Part of a small language model's weights.
Size: 15 layers, MLP 768 tanh GELU, vocabulary 8192, 10.5M parameters.
Architecture: learned positions, biases, tied embeddings.
Each number is 128 + 32 x the weight over its row's rms, rounded and kept within 0 to 255. Layers, rows and columns count from 0. The size above them is the row's rms in percent of the matrix's.

# layer 9 MLP up, 768x192, rms 0.228, rows 173-208, columns 0-95
size [ 92  99 104  94  98  97 101  96  98  82  98  93 111 115 107 100  97 106 100 103 106  94 100  96  97 105  98 102 107 104 103  96 102  97 106  93]
[[134 140  56 141 188 110 131 145 133 126 164  66 152  73 189 105 190 122 179 192  74  89 111 114 132 153 126  98 141 156  75 165 126 128 110  52 153 148  97 147  93 120 115 118 124 153  87 147 147 166 157 167 144 150  92 126 178  96 106 129  91  82 163 115 169 102  74 121 145 162 103  81 155 121 140 195 113 166  70 134 133  93 104  91 127 171 145  98 157 150  99  59 134 141 151  91]
 [119 161 118 160  69 137 104 165 135 140 147 186 169  83  60 128  56 156  99 130 120 107 126 185 148 132 152 121  81 109 181 120 152 150  83 130 142 137 140 115 136 178  91 123 136 150 107 103 111 142 131 225 110 140 108 154  95 152 135 157  84 177  40 159 103 139 156 152 128 161 109 130 160 103 119  83 122 110  90 156  66 132 139 140  90 143 144 140 173 126 117 130 139 110 147 153]
 [133 199  94 125 128 173  75 149  92 131 146 137 169 113  73 201  91  90 116  85 158 188  84 125 134 132 114 141 164 105 137 111  98  99 102 117 143 128 106  80 119 113  93  89 148 103  92 133 119 125  99  75 146 103 147 106  67 118 126 121  57 125 116 166 160 174 113 135  99 122 143 136 132 134 100  92 106  81 134 122 109 137 156 141 116 114 133 173 124 140 123  24 103 129 156 136]
 [ 78 118 149 112 111 139 127 150 156 132 141  94 114 100  78 135 169 149 165 193 107 136 138  92 147  89 156 122  85 127 137 166 158 179 161 104 108  62 119  87 138 109  87  57  90 125 149 146 172 148 111  98  68  68 142 126  36 124 127 133 118 114  76 125 113 124 137  81 141 117 198 128 156 119 133 110 129 154 123 155 134 132 100  53  88 142 119  91 161 137 107 108 102  88 112 172]
 [167 189  68 178 124  68  92 129  91  85  95  82 159 158 127  85 122 126 117 126 167 105 128  92 172 160 116 190 114 123 134 156 192 124 141 148  99 178 114 198 142  62 137 119 124  95 166 114 168 143 137  70 143 118  58 142 162 138 141 179 176 149  83 161 146 143  92 136 122 101 130 152 181 131 126 150  98 129 130 149 121 157 100 111 104 121 121 140 171 150 160 137 224 127 116 171]
 [146 141 180 151 172  90 142 111 158 187  85 140 118 135 133 109  71 245  93 113 150 100 135 106 102  89 165 105 111 167  66 131 130 100 131 105 151 171 129 165 122 159 122  95 147 112 160 143 136 178 113 102  93  84  82 110 143 118  84 117 136 169 140 103  58 115 115 110 145 104 116 123  99 137 122 136 155 111  54 143 106 123 160 164 150 103 124  79 186 143  95  91 184 109 146  87]
 [168 122 148 161  98 122 103 189 121 111 165 137 168 105 128 160 132 133  88 142 145  65 182  78 127 196  84 114 118 119 135 125 174 163 140 113 146  67 134  88 143  99 120  92 179 150 138 103 121  91 165  85 158 163  75 100  73 138 133 127  65 117 114 139 106 171  86 132 132 104 125 101 188 117 122 138 115 143 191 145  98 136  77 128 101 156 163 151 182 127 103  98  56 144 110 114]
 [121 150 122 133 102  88 193  97  78 137 101  92  42 160 183 125 141 151 109 176 137 121 180 113 216 137 190  95 201 136 140 173 122 124 146 118 137 186  63 134  81 122 117 144 115  57 107  74 174 116 109 142  92 118 142  82 107 124 132 193 118  74 151 100  63 122 179 128  70 142 128 125  79 151 108 138 100  74 123  96 120 137 139 128  97 139 114 125 116 157 161 100 179 129 183 130]
 [117 142 149 112 122 141  89 127 130 165 148 183  87 193 131 138 141  96 147 117 158 135 153 124 141  57 144 133 131 136 166 160 144 120 130  37 100 102 142  96 116 145 198 148 127 113 181  84 152 152  31 106  86 125  99  89 115 146 131 125 133 132 123 157 148 165 130 136 186 112 131 192 103 129 117 132  77 103 123 133 127 186 123  82 126 144  87 124 150 132  92 124 110 132 138 126]
 [ 83 142 134 159 137 123 158 129 143 199 194  96 163 123 124 160  97 116 180 144 116 117 111 161 156 178 158 129  58 137  96 107 126  77 119 101 155 188 109 119 116 109 100 128 106 153 164  91 139 124 144 160 198 117  69  76  53 139 102 124  96 142 102 137 126 109 134  47  82 150 112 130 155 122 160  60 178 119 150 162 105 112 139 180 184 134  94 103 152 110 133 105 141 144 153 142]
 [159 111 105 152 129  98 173 160 111 146 146 168 182  93 124  74 100 134 112 162 143 108 136 127 167  64 123  65 183 182 152 182 165 105 152 181 130 109 129 166 137 110 137 137 140 169 147 131 174 124 171 118 165 124 106  99 111 151 134 137 127  92 129 101  55  88 131 124 158 116 175 161 183 150 130 161 137 142 120 121 123 134  99 104  98 121 120 152 139 123 101 156 151  70 158 119]
 [150  91 122  99 133 118 152 138 125 147 163 147 115 119 207  91 126 165 153 125 123 169 137 119 138  90 103 151 171 150 128 167  98 121 119 111 128 144 118 142  43 107 124 125 139 176 112 192 138 136 161 136 190 153 177 161 156 132 169  44 124 144 157  93 141 116 133  22 108  83 181 123 142 143 117 147 146 113  79  77 190 177 156 185 129 105 143  99 172 145 103 167 128 150 123 156]
 [146 249 142 120 100 178  82 136 120 156 161  63 147 130 138 129  87 111 104  92 127 106 120  92 115 110  76  81 102 170 166 138 110  97 113 144  65 168 141 107 129 138 117 128  88  94 119 178 186 150  92 185 145 138 170  75 131  78 100 155  90 129 128 133 109 145  62  92 158 139 148 164 105 158  90 111 119 100  88 157 106  83  88 151 153 110 155 152 132 133 111  78 135 123 128 134]
 [154 135 161 125 112 162 107 152 106 168 129 191  93 138 100 145 116  92 145 155  52 102 105 135 177 124 136 223 175  83 146  95  68 171 129 106 142  77 143 128  95  85 161 199 126 157 131  98  84  85  93 157 107 159 100 137  65 147 157 149 168 162 103 136 147 126 114 140 127 113 150 137 146 113 131 120 116 159  92 157 162 149 101 103 165 155 117 126 116  89  51 159  57  94 117 195]
 [172 120 155 111 100  74 153 113  73  94 137 133 133 150 161  83 117 107 182  23 146 132 129 138 159 126  92 134 130 175 128 190 112  72  69 121  81 124  89 117 122 144  68 117 164 164 109 106 128 141 131 137 109  75 133 118  73 123 136 126 126 143  78 104 182 152 103 113 160 186 132  72  95 127  92 103 139 112 112 111 142 149 161 128 107 137 144 178 112 151 113 121  81 167  78 176]
 [171 132 160 114 172 187 187 116 118 148  77 109 118  89 151 102 172 101 220  97 124 147 156 204 136 142 178  96 156 118 119 107 158 101  95  94 127 188 112 130 100 158 155 108 142 125 150 146 123 129 191 164 123 159 143  76 141 136 161 139 100 150  99 138  82 107 110 128 116 112 169 144 100 150 115  91 113  90 131 130 149 100 127 105  32  93 135 141  76  74 113 119 144 172 177 103]
 [129 137 156  71 135  79 127 158  72 169 116 158 145  89 148 134 139 147 140 109  71 140 152 145  76 102 154 193 183 140 197 163 102 114  84 103  90 127 141 124 116 180 159 138 165 130 140 129 107 107 164  88  63 121 147  83 158 114 123 126  83 178 146 105  92 171  68 108 192  90  98 149 118  93  95 110 125 107 120 114 140  97 124 117 176 133 122 167 135 166 105 150 117 154  99 141]
 [119 124 141 138  74  63 157 171 169 126 144 148 152  64 177 102 157 109 149 129  72 106  98 133 151 221 137  88  87 113 149 131 158  93 177 120 126  82 121 110 111 137 176  87  90 149 143 125 180 195 170 155 127 170  77 128 100 143 158 140 101 129 101 106 156 134  93 133 123  96 137 121  92 117  68 112 153 100 134 156 127 164 104 142 104  63 169  86 123 195 127 132 150 152 125 109]
 [126 121 150  77 198 164 150 117 165 131 142 120 157 199 112 142 171 126 138 111 180 169 163 155 140 114 127  69 124  88  93 130 173 123 131 162  29 187  78 172  94 100  81 114 153 103 181 112 152  95 161 150  71 103 124 137  56  82 103 137 156 181 165 146  56 139 151  69 105 163 100 138 189 140  73  98 129 109 103 121  67 133 129 135 141 119 129 121  50 113  50 157 157 115 127 143]
 [ 87 201  92  95 150 113 117 144  96 150 140 110 157 118 217 136  91 136  94 110 161 157  94 131 125 171 144 101 132 196 163 154 128 150  98 172 127 123 167 107  95 173 129 125 176  56 182 114 133 143 190 123 104 159  82 158 121  62 155 130  95 162 128  97 110 142  77 123 128 144 115  96 112 171 115 117  34 130  83 141  74 119 140 146 108 172  89 171 181 150 137 124 192 117 170 149]
 [101 153 142 130  87 101 180 105 136  85 132 135  76 140 195 138 107 125 131 216 139 137  84 112  57 145 193  95 202 148 158 154 112 151 127 127 123 166 147 151 112 136 109 129 153  64 170 148 179  85  59  80 136 114 200  86 104 100  74  91 152 135  98 138  92 165  92  54 117  93 119 106 105 108 162 109 167 111 159  91 156 141 174 111 153 125 116 113 122 143 100 128 119 124 103 144]
 [113 101  94 162 117 132 128 187 135 188 125 163 150 170 113 120 128 115 180  80 105  98 136 154 126 150  99 161  43 178 167 116 187 137 134 156 134 124  97 128 114 184  72 136 131 131 151 115  89 153 157 100 113 109  88  72 157 151 124 124 131 142 116 166  92 129 166 191 177 148  71 165 201 132 179 142  92  91 106  98 168 108 131 129 143 109 154 149 128 155  93  82  95 140 141  90]
 [127 112 136 163 160 137  67 127 169  87 142 139 170  86 137 131 138 148 172 138  90 144 132  86 150 157 148 131  87 158 134 125 109 124 147 187 145 134 125  81 123 150 123  87 144  97  89 109 118  92 137 117  58 159 156 171  78  60  56 115 137  83 116 121 132 138 134 127 151 105 131 105 143 175 144 160 137 152 138 105 139 118 158 102 135 154 135 111  74 158  95 186 171 110 185 188]
 [141 101 135 126 120 102  82 143  96 153 117 128 205  91 105 123 177 103 169 168 107 147 164 138  74  94 122 179 193  89 109 121 142 105 134 186 161 147 150 170 114 109 107  69 121 143  99 153 134 116 171 118  88 133 107 169 171 111 107 160 112 128 154 166  76 110  85 143 107  88 142 105  77 110 131 131  83 221 138 128 104 125  98 118 140  84 114 143 117 168 103  87 130 137 131  97]
 [ 98 119 158 117 146 106 112 117 141 127 106 142 118 140 112  93 115 154 123  90 152 179 122 170  73 154 156 155 152 125 148 116 146 153 143 126 115 190 145  93  89 120 127 100 154 107 149  88 123 197 111 121 124 183 142 158 140  68 160 132  71 174 126 119  61 120 111 121  93  73 129 153  84 139 120 136 146 143 107 127  56 140 117 131 117 126 187  86 132 137 120  75 125 142  95 184]
 [157  93 114 142 155 122  87 147 103 113 129 152 122 126 154  66 158 100  84  91 157 125 115 150 133  83 134  72  91 129  87 103 142  80 120 160 124 121  78  95 125 110 116 171 167 102 113 106 137 130 108 120  84 135 141 107 144 128  60 131  46 202 118 113 125 109 116 139 137 111 122 178 130 103 127 191 126  73 115 183 113 146 100 120 167 100 154 144 147 201 161 136 122 146 102 105]
 [118 141 209 164 114 138 149 181 163 121 166 117 109 147 151 131  60  60 122 125 123  79 100 131 108 119 123  98 115 129 117 127 147  93 112 130 108 218 116 137  90  84 121  77 160 122 119  98 152  99 164 146 123 132 124 107 132 102  93 163 119 101 126  75  83 108 121 158  86 143  97  99 103 127 161 100  94  75 147 123 134 125 123 160 163 186 179 133  97 106 123 105 174  78 118  95]
 [103 105 152 101  75  96 108 177 126 115 155 111  94 145 156 139  99 141 159 143  73 119  94 114  85 107 169 173 100 162 143 180 176 151 165  71  91  79 116 130  95 189  91  93 148 162 220 116 130 167 153  90 111 101  49  96 112 138 189 139 144  89  72 107 115 117 129 121 159 112 158 119  95  99 136 129 114 177 176 157 132 165 126  70 151  94  84 132 161  67 137  87 162 154  70 140]
 [131  91 147 120 122 149 145 142 108 126 110  95 175 110 115 134 155  75 106 173 101 113 193  94  40  72 103 143  75  92 130 121 135 146 114 127 180 119 142 140 166 173 148  99 103  92  61 147 127 129 179  71  87 158 122 121 134 138 142 133 111 154  97 145 135 162  78 123  55 192 111 151  69 121  82 112 145 136 137 106 114 132  80 132 108  83  88 111 109 149 170 187 151 169 114 128]
 [204  96 134  64 121  98 137 169  92 116 102 105 152 127  75 154 123 107  92 109 136 119 111 172  72 115  92 111  87 127 180 169 113 116 147 147 150 128 129 100 102  67 146 126 167 133 120 118 154 133 178 101 109 144  71 123 144 140 163 116  81 156 108 117  99 157  79  88 165 130 110 189 106 141  86 106 142 112 151 133 113 127 110 202 133 142 177 114 100 109 108 121  59 206 114  95]
 [ 87 182 127  84 137 109 134 163  92 177 163 133 181 142 135 101 181 149 137 123 129 127 116  97 100 106 153 107  86 153  90 140 100 123 199 219 161  76  90  80  92  73 154  94  54 192 117 144 118  74 173  92 147 153 130 118 171  99 111 185 125  91 117 184 146 168 101 125 114 145 120 200 112 128 131 159  88 166 123 136 175 117  77 163  94  95 132 144 126  84 144 153 135 113 146 141]
 [162  48 112 119 117 128 117  88 139 129  95 111 129 185 109  77 130 155  90 106 117 184 168 105 146 128 104 157 183 132 131 117 124 104  99 151 150 124 138  76 140  96  81 118 168 179 128  96 158 135 150  64 163  72  91 184 154 115 187  99 162 111 139 149 137 122  91 122 123 157 131 149 104 103 187 110 182  90 111 112 115  97 153  97 109 123 159  96  57 111 177 102  70 169 140 100]
 [ 90 154  93 137  95 128 115 188 124 119 143 133 152 145 182 167 107 113 153 152 158 178 103  96 138 116 152 127 136 139 105  98 117  71 156 119 104 126 144 100 145  50 111 141 132 126 158 153 160 101 180 174  80 127 161  55  99  92  64 139 138 145 140  88 114 149 155 147 163 111 133 129 117 152 168  89 152 137 154  95 140 130  89 101 101 122 104  74  52  94 119 127  98 125 139 153]
 [129 135 125 140  95 159 126 135 111 104 150 159 130 118 121 195  85 149 112  69 184 160 136 100 181 194 129 139 104  77 162 180 182 106 111  95 122 118 141 123  92 111 111 153 140 129 129 158 146 105 168  85  72 182  96 149 123 191 119 108 131 145 128 112 121  80 147  82  86 109 161 101 134 160 122 111 101  59 148 113 102 119 165 122  47 172  82 125 125 175 125 135 149 142 140  97]
 [143 130  82 119 149 103 104 134 124 133 125 173 189 156 122  76 171  91 177 126 105 183 124 142 161 132 175  53 158 118 102 106 144 149 193 136 111 118 132 138 174  73 144 162 192 153 100 136 119 135 143 104 160 115 126 120  52  99  91 163 132  95 120 233  88 154 113 123 164 124 142 137 163  82  83 164  93 127 167 166 106  91 183 151 103 129  87 125 144  79 109 110 120 173 113 176]
 [163 152  82 121 156 135 100  59 192 137  91 128  95 157 171 149 187 158 168 113 129  41 116  87 149 124  83 177 141 121 121  76 118 135  94  98 158 104 165 166  94 129  73 192 129 105 169 159 185 143 144 133 143 174 100 134  93 114  85  96 109 169  98 115 106 132 119 104 128 156 133 155 119  79 130 117 139 116 129 102 108 132 142 168 123 143 139 144 203  85 146  83 119  95 135  83]]
# layer 9 MLP down (transposed), 768x192, rms 0.221, rows 173-208, columns 0-95
size [ 93 114 116 103 101  96 105  81 113  89  94  91 104 118 116  99 103  95 102  98  80  93  88  98 105 110  85  98  89 119 101  99 100  97 110  90]
[[122  66 114  82 147 101 164 207 117 104 112 203 127 145 100  77  89 152 132 169 140 169 165 136 157 124  77 135 138 114 133 117 160 113 165 141 131  51 116 165 205 112 132 111 114 154 169 155 138  77 160 146  86  73 129 140 140 155 192 151  53  91 122 150 141 183 140 150 137  89 153 153 138 125 168 139 145 115 142 135 151 134 100 129 119  80  99 148 137 105 187 136 182 142 138 148]
 [115  85 115 137 126 178  44 135 164 168 131 127 125 149 105 160 141 175  82 127 143 131 166  97 122  94  79 139 191 147 177 125  71 137 105 163 110 105 119 148 153 149 122 134 160 181 141 174 123  92  58 184 143 163 132  53  69 123 149 125 152 181 159 156 100 166 135 160 128 161  98 115 136 143 165 133 145 139 126 113 168 155 139 146  94 173 118 130 125 147  88 147 118  98  74 126]
 [129 162  92 132  72  76 127 149 137 170 170 144 195 131 146 130  85 133 121 131 190  81 132 110  94  88  71 132 154 160 141 113  93 127  76 151 182 173 139 126 180  61 148 151 169 105 103 164 116  84 135  75 154  85 173  96 126 137 150 119 157 113 186 145 144 128 153 132 185  90  88  71 128 115 180 144 104 118 125 141 133 143 100 160 106 119 102 155 126 138  98 111 155  77 151 180]
 [111 213 106 139  86 163  95 131 130 150  80 111 116 141 179 127 150  72  98  86  84  90 183 163 110  84  99 121 131 101 119 178 114 133 139  91 164 143 112 127 152 123 120 172  77 183 164 149 151 150  94 155 170 186 110 164  84 109 114 131 161  91 163 179 133 136  99 118  94  66 158  75 102 106 138  87 129 176  79 132 137 135 112 175 157 165 164 173  86  70 151 157 159 162 130 149]
 [162 117 149 122 193  92 119 134 117  26 133 122 190 142  85 137  71 102 125  98 184 157 115 151 132 119 155 139 125 143 153 152  86 125 127 200 182 121 100 153 123  99 117 119 134 152 132  80 143 186 151 155  67  89 140  91  82 189  64 150 174 114 139 111 126 143 158  92  75 172 144  78 133 153  95  94 184  74  95 121 127  91 110 188 154 163 116 105 161  67 122 151  92 143 139 134]
 [100  77 135  97 135 186  86 123  97 107 167 132 128 150 148 156 139  80 147 164 123 111  64 154 105 118  87 177 103  97 143 106 121 142 117 163  95  65 101 142 178 142 135 111 113 149 115  49 178 152 149  88 107 115  84 161 189  76 181 188 100 103 132  82 114 141 131 125  93 149 121 158 182 172 132 112 167 127 166 169 146  77 120 161 149 108  83 148  79 101 118 151  89 126 116 134]
 [119 154  99 115  90  55 141 186 106 174 161 145 107 120 141 111 169 145  99  47  71 123 128 125  98 153 124 110 141 132 133  96 140 133 101 130 125 136 129 133 108 143 121 123 183 178 109 132 124 143 158  91 130  87 137 113 126 159 170 148 113 147 107 144  73 116  88 154 149  91 160 134 160  87 208 118 142 182 118 151 118 136 184  74  99 183 167 163 141  89 142  93  99 110  71  95]
 [158 114 144 133 131 139 155 124 123 119 132  70 107 144 114 115 154  90 112  97 124  88  85 128 147 126 143 150  52 103 105  79 144  80 135  91  96 120 191 120 172 120 155 106 119  90 116 173 137 109 153 156 196 211  55 157 143 148 131 109 150 218 164 153 140 113 130 139 145 129 107 170  96 152 109 111 193 179 182  99 132 106 136 106  74  69 130 170 101  87 121 186 124  89  72 103]
 [104 140 102 175 147 159  76  75 168 126 107  66  88 111 132  66 143 120 118  99  49 118  78 133 153  66 107  90 148 122 118 163 109 112  99  83 108  94 157 105  84 139 193 159  72 154 108  82 134 184  75  94 116 158 113 151  99 111 153  87 119 135 143 157 124 145 145 111 115 133 146 133 104 101 112 121  86 147 125 196  67 169 141 140 159 157 101  88 114 123 121 135 142 157 148 128]
 [ 88 140 148 151 158  90 178 100 118 155  90 198 174 132  99 129 120 144 136  65  57 233 102 154 184 151 166  92 154 149 117  86 153  84 189 115 192 106  96 127 167 132 134 166  92 134 121 115 132 130 141 185 118 131 151  99 110 144 115 148 186 161 170  49 154 140 165 151 158 106  73  87 131  82  96 151  99  66 112 141 135 125  86 139 163 142  76 171 121 142  87 104  94 148  92 172]
 [ 95 129 138  81 141 161 148 105  74 111 122  99 116  94  79 131 157 172  83 118  62 154 136 157 164 157 143 178 149  63 142 110 153 118  85  65  98 175  98 115 111 134  79 101 157 160 112 138 158  78 139 142 139 128  75 110 122 138 139 118 119 119 190 112 147  90 155 132 134 143 166 105 168 161 133  82 117 115 116 115 152 159 145 181 146 128 127  56 111 156 171 162 142 140 113 119]
 [109 120 136 109 168 162  93  91 124 115 159 147 136  52 145 161 115  90 118 123 134 127  66  98  97 100 174 163 166 178 129 126  78 119 139 138 139 134 144 166 159 114 128  52 196 145 155 134 116 100 102 141 138 126  90 125 198  91 158 129 138 120 142 107  71  82 131 166 116 197 126 142 124 168  82 148 128 115 148 129  82 161 124 162 109 147 121 108 112 146 120 136 112 173 100 131]
 [124 136 138 139 165 142 129  66 178 138 122 129 175 138 116 132 150 222 115 171 130 118 101  66  76 117 173 108  54  75  96 155 114 117 130 172 134 166 156 137 133 112 152  99 131 123 111 135 158 105 138  89 169 100 108 120 107 125 109 148  60 155  58 166 146 116 148 127  90 132 126 112 118 168 132 191 130  91 117 100 147 141  88 139 122 122 148 136 120 164 151 142 104 100 153  97]
 [112 116 136 100 171  95 160  58 143 151 129 120 107  50 183 131 130 103  95 122 102 109 116 131 110 139 135 116  92 163 157 151 120 180  83 119 188 107 121 137 113 105 114 132 121 124 180 112 141 148 141 124 147 191 161 156  40 128 135  82 125 113 111  60 139  92 181 133  82  95 146 113 100  74  98 112 102 150 119  96 116 189 107  59 164 135 140 126 100 141 116 134 168 155  87 104]
 [142 113 155 142  84  84 161 102 122 147 132 109  95 155 143 166  99  86 152 149 115 161 125 116  71 116 132  89 149 111 106  90 142 143 193 152 124 171 133 127 149 142 165 139 143 119 109  99 178 162 150 159  96 129 123 174 138 102 116 162 178 125 107 129 105 139  55 136 175 108 120 154 110 164  94 132 167  70  74  45 137 119  53 192 146 111 182 108 191 135 130 214 118 154  77 136]
 [177 107 144 120 120 161 148 167 162  97 125 200 120  65  64 117 132 190 148 120  72  78 113 143 104 165 112 146 115 162  50 106  58  82 141 167 103 109 140 117 164 184 162 157 137  92 102 140  95 125 103 157 145 115 123 101  80 137 161 136  87 141 145 122 102 145 115 152 134 107 133 152 196 121 158 142 146 173 102 100  99  89  73  79 146 173 160 126 192 185 107 113 136 173 160 142]
 [ 63 134 132 168  98  40  94 146 145 105 105 119 122  90 130 183  97 141 131 129 147  67 154 155 118 115  75 105  84 124 127 123 170 177 147 111 144 102 125 125 204 123 173 112 133  88 161 117 205  58 148 135 103 143 128 144 111 130 140  83 124  98 153 102 137 119 187 131 151 115  48 118 123 138  81  82  85 177 158 122 197 145 101 111 201 114 165 164 180 148 161  96 137 155 110 129]
 [158 211 116  90 124 129  90 111 146 139 170  91 136 114 124 125 128 128 129 109 135  97 113 173  44  81 122  71 154 144 153 184 112 148 144 115 165 148 142 188  99 141 133 124  84 149  79 145 111 123  80 105  87 118  97  59 118 161 136  95 130 135 132 124 192  77 136 138 146 123 113 139 106 135  97 146 170  97  86 114 157  76 161 164 147 105 101 164 170  69  94 131 108 133 139 147]
 [133 154 106 116 127 110  50 177 147 136 120 173 170  96 133 134  68 136 127 110 151 160 105 209 115 134 116 128 130  86 174 101 155 135 157  82  84 177  83 149 132 135 171 111 121 170 108 164 102 120 109 105 108 136  98 123 165 128  78 167  67 119  74 143 146 112  66 121 146 108  84 146 150 109 107 122 182 149 124 138 121 155  74 138 141 183 124 184 137 100 166  99 191 150 103 162]
 [156 136 104  86 158 173 105  72 193 136 188 144  48 177  85  93 112 172 115 137 156  77 120 101 148  63 189 167 124  89 148  81 123 140 109  67 138  94 135 139 182 181 124 165 140 111 113 113 120 121 172  93 145 127 198 118 130 130 135 161 128 100  54  93  80 136 133 148  93 124 152  85 148 128 121 133  96 141 154 101 153 145 116 141 101  97 144  92  83  88 126 148 116 194 155 129]
 [142  92 147 166 119 152 153 103 132  92 110 162 167 102 100 109  74  90 163 133 136 123 121 145 115 152 141 125 140  59 122 107 137  99 161 116  77 107 159 134 163 152 170 124 137 134 116 139  94 119 208 129 115 134  89 212 133 141 108 165 132 149 205 156 171 204 122 125  99 146 164 162 123 167  55  96 131 188 123 144 170  95 157  99 181  55  95  99 133 130 138 113 143 151  85 138]
 [ 92 161 108 122 142  49 158 116 121 111 191  65 146 135 144 139 153 169 168 107 123 140 127 130 134 134 118 155 183  97  93 131  91 102 107  96  85  77 149 143 232  83 131 127 114 124 164 180 121 133 114 133 156 117 163 152 104  96 101 137 147  68 135 137  80 133 105 129 139 123 145 113 114 116 101  36 138  94 114 187 161 112  94 143 146  87 176  65 133 167 114 166 111 132 159 153]
 [172 171  71 123 168  74 108  57 145 147 186 143  81 138 112  53  97 125 110 116 114 140 179 134 112 105 174  87 160 103 163  87 149  99 130 112  69  86 148  90  63 177 101 122 136  95 175  99 115 142 127 150 149 142 109 168 145 117 153 142 118 176  73 135 118  81  98 193 113  86 134  95  92 134 151 114 148 126 104 113 143 150 155 164 169 121 142 182 102 189 128  75 125 128 124 118]
 [106 123 139 115  31 116 148  94 123 142 154 156 124  79 131 124  38 152 114 111 117  97 123  80 134 178 114 111 123 145 138 162  80  46 183 119  63  67 130 145 113  86 148 113  90 213  98 108 161  98 144 123 150  99 137 179 140 167 158  70 117 101 121 109 102 127 152  77  98 138 158  90 137 135 131 123 152 127 140 122 122 126  90 117 126 153 112  98 177 112  54 114 110 145 156  85]
 [153 123 163  86 131 127 157 110  97  97 114 148 131 139 104 115 104 114 143 107  48 109 104 110 169 123 132 100 144 152  85 118 143 154 116 153 100 119 143 143 146 117 146 106 113 107  65 173  56 193 117 102 140 101 106 113 134  71 164 118 121 118 134 131 129 129  72 131  94 124  90  64 101 166 166 178  99 126 107 107 135 147 117 182 168 111 178 117 100 175 120 137 115 119 169 135]
 [106 147 100 126 140 146 176 164 107 135 157  41 186 137 143 119 195 162 150 116 121 146 102  91 110  74 135 113 104 101 124 109 138 104  66 147 128 118 126 106 106 149  89 123  94 111 153 111 183 117 215 124 223 155 128 164  82 120 146 143 112 140  72 158 183 181 105 117 139 111 115 128 190 123 148 134 119 154 126 121  76 140 151  85 161  77  81  93  96 123 146 165 129 160 141 175]
 [135 127 122 108 143 131 181 106 170  95 150  84 175  93 125 100  69  79 168 135 118 104 130 145 115 121 163 151 145  60 131 109 103 145 149  97 134 148  97 126 136  94  85 102  97  77 138 118  73 100 192 123 143 110 100  88 151  68  97 162 162 135 155 119 159 191 120 164  93 169 123 142 149  86  93 116 119 125 123 109 112  72 164 182  88 106 112  58  96 106 134 182  98 108  62 146]
 [145 183 126 150  97 131 156 171 146 172 148 128 152 178 165 129 126 205 132 126 182 127 116 135 151 142 177  78 112 125 132 147 115 129 126 175  88 120  74 149 160 161  74  97  89 137 133 127 157  94 118  80  78 114 130 172 153 100 120 128 144 132 102 112 130 152 188 113  99 121  93 127 174 101 174  99 155 167 120  86  81 167 164 114 170 144  90 140 125  97  88 139 104 135 100  83]
 [134 148 104 151 152 150  79  74 135 171 100 155  61 131 106 153  77 143 121  96 120 166 135 147 184 104 164 171 142 100  86 114   3 161 128 158 125 102 177  43 197 168 144  88 118 175 133 129 156 164  90 117 139 103 142 185 139  95 115  67 128 151 161 132  77 116 130 158 120 139 142 116 138 169 136 123 204 113  89 107 127 123 108 119 122 140 159 154  78 151 131 114 141 113 165  81]
 [130 188 115 151  70 131 132 159  79  98 179 113 157 171 122  78 148  99  99 114 108 128 173 139  64 134 169 131 123 169 132 169  80 122 147  74 106  85 137 177  92 103 176 115 132 108 168 139 112 144 123 123 141 169 127 144 139 114 100 138 150  77 175 155 131 118 156 136 191 159  84 149 125 133 125 119 116  94 114 163 124 167 129 117  97 175 157 121 147 153  90  78  54 167  85 132]
 [170 102 116  67 104 124 106 117 140 160 130 163 114 165 109  80 163  83 101 105 149 100 104 208 139  71 154 138 114 138 146 111 129 212  66 112 147 129 151 132 154  94 172  66 142 146 139 179 128 127 160  80 113 181 159 134  84 146 112 140 162 151 149 129  89 113 194 195 155 105 153 156 183 134 131 139 134 146 121 143 156 106 111 131 172 107 122 193 191  81 173  87 117  99 156 119]
 [108 137 143 151 132  93 172 137 194 143 124 157 169 135  92 116 171 120 110 126  52 127 136 169 139 123  96 131 170 100 131  91  40 125 160 112 110 112 149 131 152 192 158  57 180 147 146 105 130 142  80 122 116 108 116 165  72 130 113 152  92 183 116 185 127  72 156 114 127 131 142 151  94  95 112 145 185 124  92 156 172 140  87 211 128  84 122  93 101 102 178  73 158 123 131 130]
 [183 127 144 144 190 130 125 107 120 187 144 152 111 137 106 148 127 107 126 157 148 114  74 182  86 136 165 182  57 161  74 110 114 131 135 175 126  44 133 145 129  96 161  79 125 164 111 149  80 169 154 120 148 126 134  77 135  74 114 167 135 136 117 162 101 101 145 152 123 160  25 120 131 107 149 172 163 115 131  89 123 106 201 118  99 154 164 189 142 179 111 140 162  83 106 126]
 [ 76  92 132 145 141  95 161  59  81  80 137  99 110 143  84 121 142 180 124 209 107 124  45 173 113 106 142 110 130 120 145 155 128 112 107 125 123 101 152 203  84 137 168  80 115 120 134 138 152 121 188 140 127 165  74 133 100 134 105 136 152 158 156 162 100 187 108 157 125 112 208 111  81 105 123 150 112  68 177 146 135 155  94 131  85  83 112 121 159 101 136 130 133 142  77 206]
 [147 120 133  97 139 100 138 147 121 174 186 120 155 102  85 161 145 122 119  49 161 128 105 130 115 131 181  99 148 143 159 119 140 114 158 108 116 134  88 159 118  82 146 101 115  86 139 117 211 128 148  97 106 121 126 109 184 144 149 105  99  94 132 161 139 110 143 160 184 158 158 111 141  90 173 164 146  76 100 162 114 168 153 178 133 183 139 154 134 120 127 195 106 113  84 103]
 [ 87 132  86 135 141 157 199 168 149 178 126 105 102  92  47  35 130 112 113 120 144 190 117 196 112  99 143 123 175  83  90  54 112 186  86 113 131 143  78 101 114 134 146 124  95 112 115 125 187 144 212  93 150  52 144 149 203 144 106 116 121 114 134 132 143 117 149 104 170 127 121 156 169 136 154 128  81 117 143 176 101 104 119  89 134 120 111 157  78  96 101 130 114 157 144 162]]